Each number is 50 + 10 x the weight over its row's rms, rounded and kept within 0 to 99. Layers, rows and columns count from 0. The size before them is the row's rms in percent of the matrix's.

# up: layer 2 MLP up, 448x128, rms 0.0925, rows 343-348, columns 0-127
# down: layer 2 MLP down (transposed), 448x128, rms 0.0756, rows 343-347, columns 0-127
up343 066:45 44 59 61 42 35 58 63 42 49 56 56 56 42 36 33 43 53 49 40 61 46 50 63 45 49 59 61 53 39 51 29 42 51 59 24 44 53 60 61 69 52 54 38 52 47 37 78 40 59 20 35 42 56 54 60 53 44 51 50 53 54 57 47 53 45 41 52 52 36 46 34 30 48 64 38 45 56 52 53 53 58 48 35 65 63 55 56 62 63 50 61 50 42 43 52 60 43 41 56 67 63 65 65 58 48 48 55 40 54 48 50 58 46 55 45 55 52 43 49 44 36 39 51 56 75 34 65
down343 035:41 66 50 47 38 55 49 54 45 64 48 37 37 35 45 42 52 40 50 36 39 38 53 57 56 47 51 63 47 44 61 46 49 52 40 48 46 28 56 45 56 54 41 59 57 64 30 54 51 60 39 38 47 75 48 46 55 61 32 60 38 56 53 51 76 47 49 45 51 43 18 57 55 66 47 42 62 31 46 49 37 51 37 32 53 51 62 45 49 49 31 52 65 56 45 57 31 55 56 52 52 66 36 49 40 43 40 54 37 38 48 58 64 55 46 37 42 71 52 49 37 44 53 46 48 42 42 47
up344 103:50 36 41 46 43 31 35 48 51 65 58 26 40 31 61 38 56 47 51 53 46 53 69 58 48 44 48 64 67 50 52 59 51 62 48 42 53 50 65 53 58 70 65 56 46 29 41 37 74 54 59 59 50 46 47 45 59 41 55 49 42 42 54 30 55 54 58 29 55 55 50 46 38 40 51 40 54 63 56 40 50 57 57 57 68 61 59 62 54 48 58 51 53 36 30 50 47 69 41 61 58 45 66 41 59 53 60 45 39 44 46 47 79 56 58 48 46 52 52 60 46 49 36 60 44 44 39 49
down344 129:52 55 52 58 57 38 48 28 61 57 59 60 52 39 53 63 49 50 41 54 49 42 43 44 51 54 34 34 28 52 60 40 48 70 70 50 39 56 34 42 48 40 32 45 28 50 45 56 41 28 48 63 38 49 55 56 57 59 56 60 40 57 63 63 21 38 42 61 50 43 51 51 50 51 55 50 54 45 42 59 51 37 57 51 47 40 44 49 73 63 59 65 35 46 48 51 46 53 32 52 61 52 75 50 55 63 50 42 62 64 61 45 51 51 37 69 52 53 48 57 58 62 51 48 55 39 55 52
up345 097:41 61 38 65 56 58 56 46 40 37 55 28 38 63 52 45 59 35 45 34 45 50 47 67 50 42 68 50 62 32 47 71 60 45 44 58 36 39 64 56 49 50 63 45 40 30 49 41 61 38 39 36 46 51 31 48 47 55 64 48 58 53 52 48 54 57 49 40 43 40 49 58 49 24 50 53 69 56 57 32 50 64 60 61 53 49 48 50 46 63 42 53 36 53 46 63 39 59 45 57 51 48 49 52 42 62 32 40 65 60 52 36 66 60 42 47 34 38 38 45 59 44 50 36 59 56 40 38
down345 130:54 65 49 73 58 60 69 38 57 37 61 41 44 48 42 47 60 66 39 51 52 42 51 60 44 59 44 53 43 41 57 48 63 47 51 46 42 57 67 57 46 31 48 52 35 49 56 37 36 55 33 48 55 37 48 43 30 60 62 53 27 36 46 39 51 47 54 40 31 61 54 36 42 42 48 63 58 63 46 35 41 58 44 42 34 47 59 50 43 56 37 58 52 53 62 59 33 36 43 30 61 38 54 39 34 58 55 39 47 37 54 42 54 60 41 55 44 42 45 53 68 39 34 45 46 52 50 35
up346 109:56 56 68 57 37 56 37 39 41 55 39 49 55 67 40 45 62 44 56 55 51 70 62 36 58 52 61 64 63 36 52 52 48 57 42 49 55 47 55 38 61 56 56 52 48 42 72 47 52 40 42 42 35 62 44 36 36 29 50 57 28 56 48 39 59 59 59 54 59 61 39 62 63 59 47 26 60 33 67 24 40 40 54 51 60 49 60 56 43 53 55 59 62 48 44 52 54 55 55 55 60 50 60 55 58 33 42 47 58 56 38 59 65 66 48 57 39 50 67 39 43 38 40 44 56 55 51 54
down346 100:56 54 64 52 64 40 53 42 44 56 47 50 50 71 63 62 64 49 39 48 69 56 48 47 48 59 38 50 52 52 51 36 59 54 36 57 35 52 53 58 73 50 47 48 55 44 45 65 53 45 51 71 51 52 51 48 42 36 51 71 34 60 55 40 64 68 51 40 61 42 52 45 38 51 45 37 53 53 74 56 25 54 34 57 43 41 65 53 31 66 52 53 50 49 52 56 59 47 47 49 46 49 49 36 53 30 51 50 59 46 36 36 46 65 48 36 52 52 55 19 57 50 37 46 44 59 63 39
up347 096:66 46 24 62 49 36 28 47 44 55 65 38 58 31 33 39 46 56 63 55 41 43 34 41 41 56 66 64 61 50 59 53 54 62 61 56 49 45 48 55 54 49 43 55 56 49 56 44 59 51 46 47 48 55 47 49 57 55 44 47 46 63 61 45 36 37 37 49 72 58 52 41 51 56 52 50 52 41 44 38 73 53 35 61 56 58 56 46 47 56 30 31 59 61 57 49 60 45 43 50 41 42 53 51 69 39 47 50 27 38 57 33 53 60 47 49 26 70 45 49 39 39 65 48 60 51 48 39
down347 113:65 44 39 52 44 58 25 60 44 46 72 48 56 53 54 37 47 52 51 66 55 52 54 44 50 65 49 63 55 48 75 52 46 52 56 38 56 44 42 48 33 35 46 35 61 40 52 47 52 49 49 47 52 49 35 50 43 67 36 50 46 53 46 45 50 27 40 34 59 51 54 60 24 54 45 50 37 51 59 49 42 48 34 33 48 81 46 59 50 39 57 44 50 52 53 55 50 47 57 58 39 50 55 47 56 37 41 66 70 71 57 44 61 39 43 59 50 61 43 41 64 56 39 43 54 29 55 62
up348 098:47 72 47 39 46 46 43 40 48 49 44 50 49 31 43 51 48 60 61 44 50 46 53 51 40 54 53 62 55 55 48 48 63 59 52 51 71 37 62 55 61 40 48 68 41 64 50 58 40 56 54 39 48 61 56 45 41 37 53 38 65 55 38 63 46 52 56 41 35 53 42 57 36 50 56 45 51 34 57 68 41 53 71 54 49 48 57 48 63 48 48 37 51 68 61 40 53 33 51 40 42 36 53 30 48 36 60 50 70 55 32 55 75 48 47 46 52 61 44 65 54 58 52 62 21 67 34 50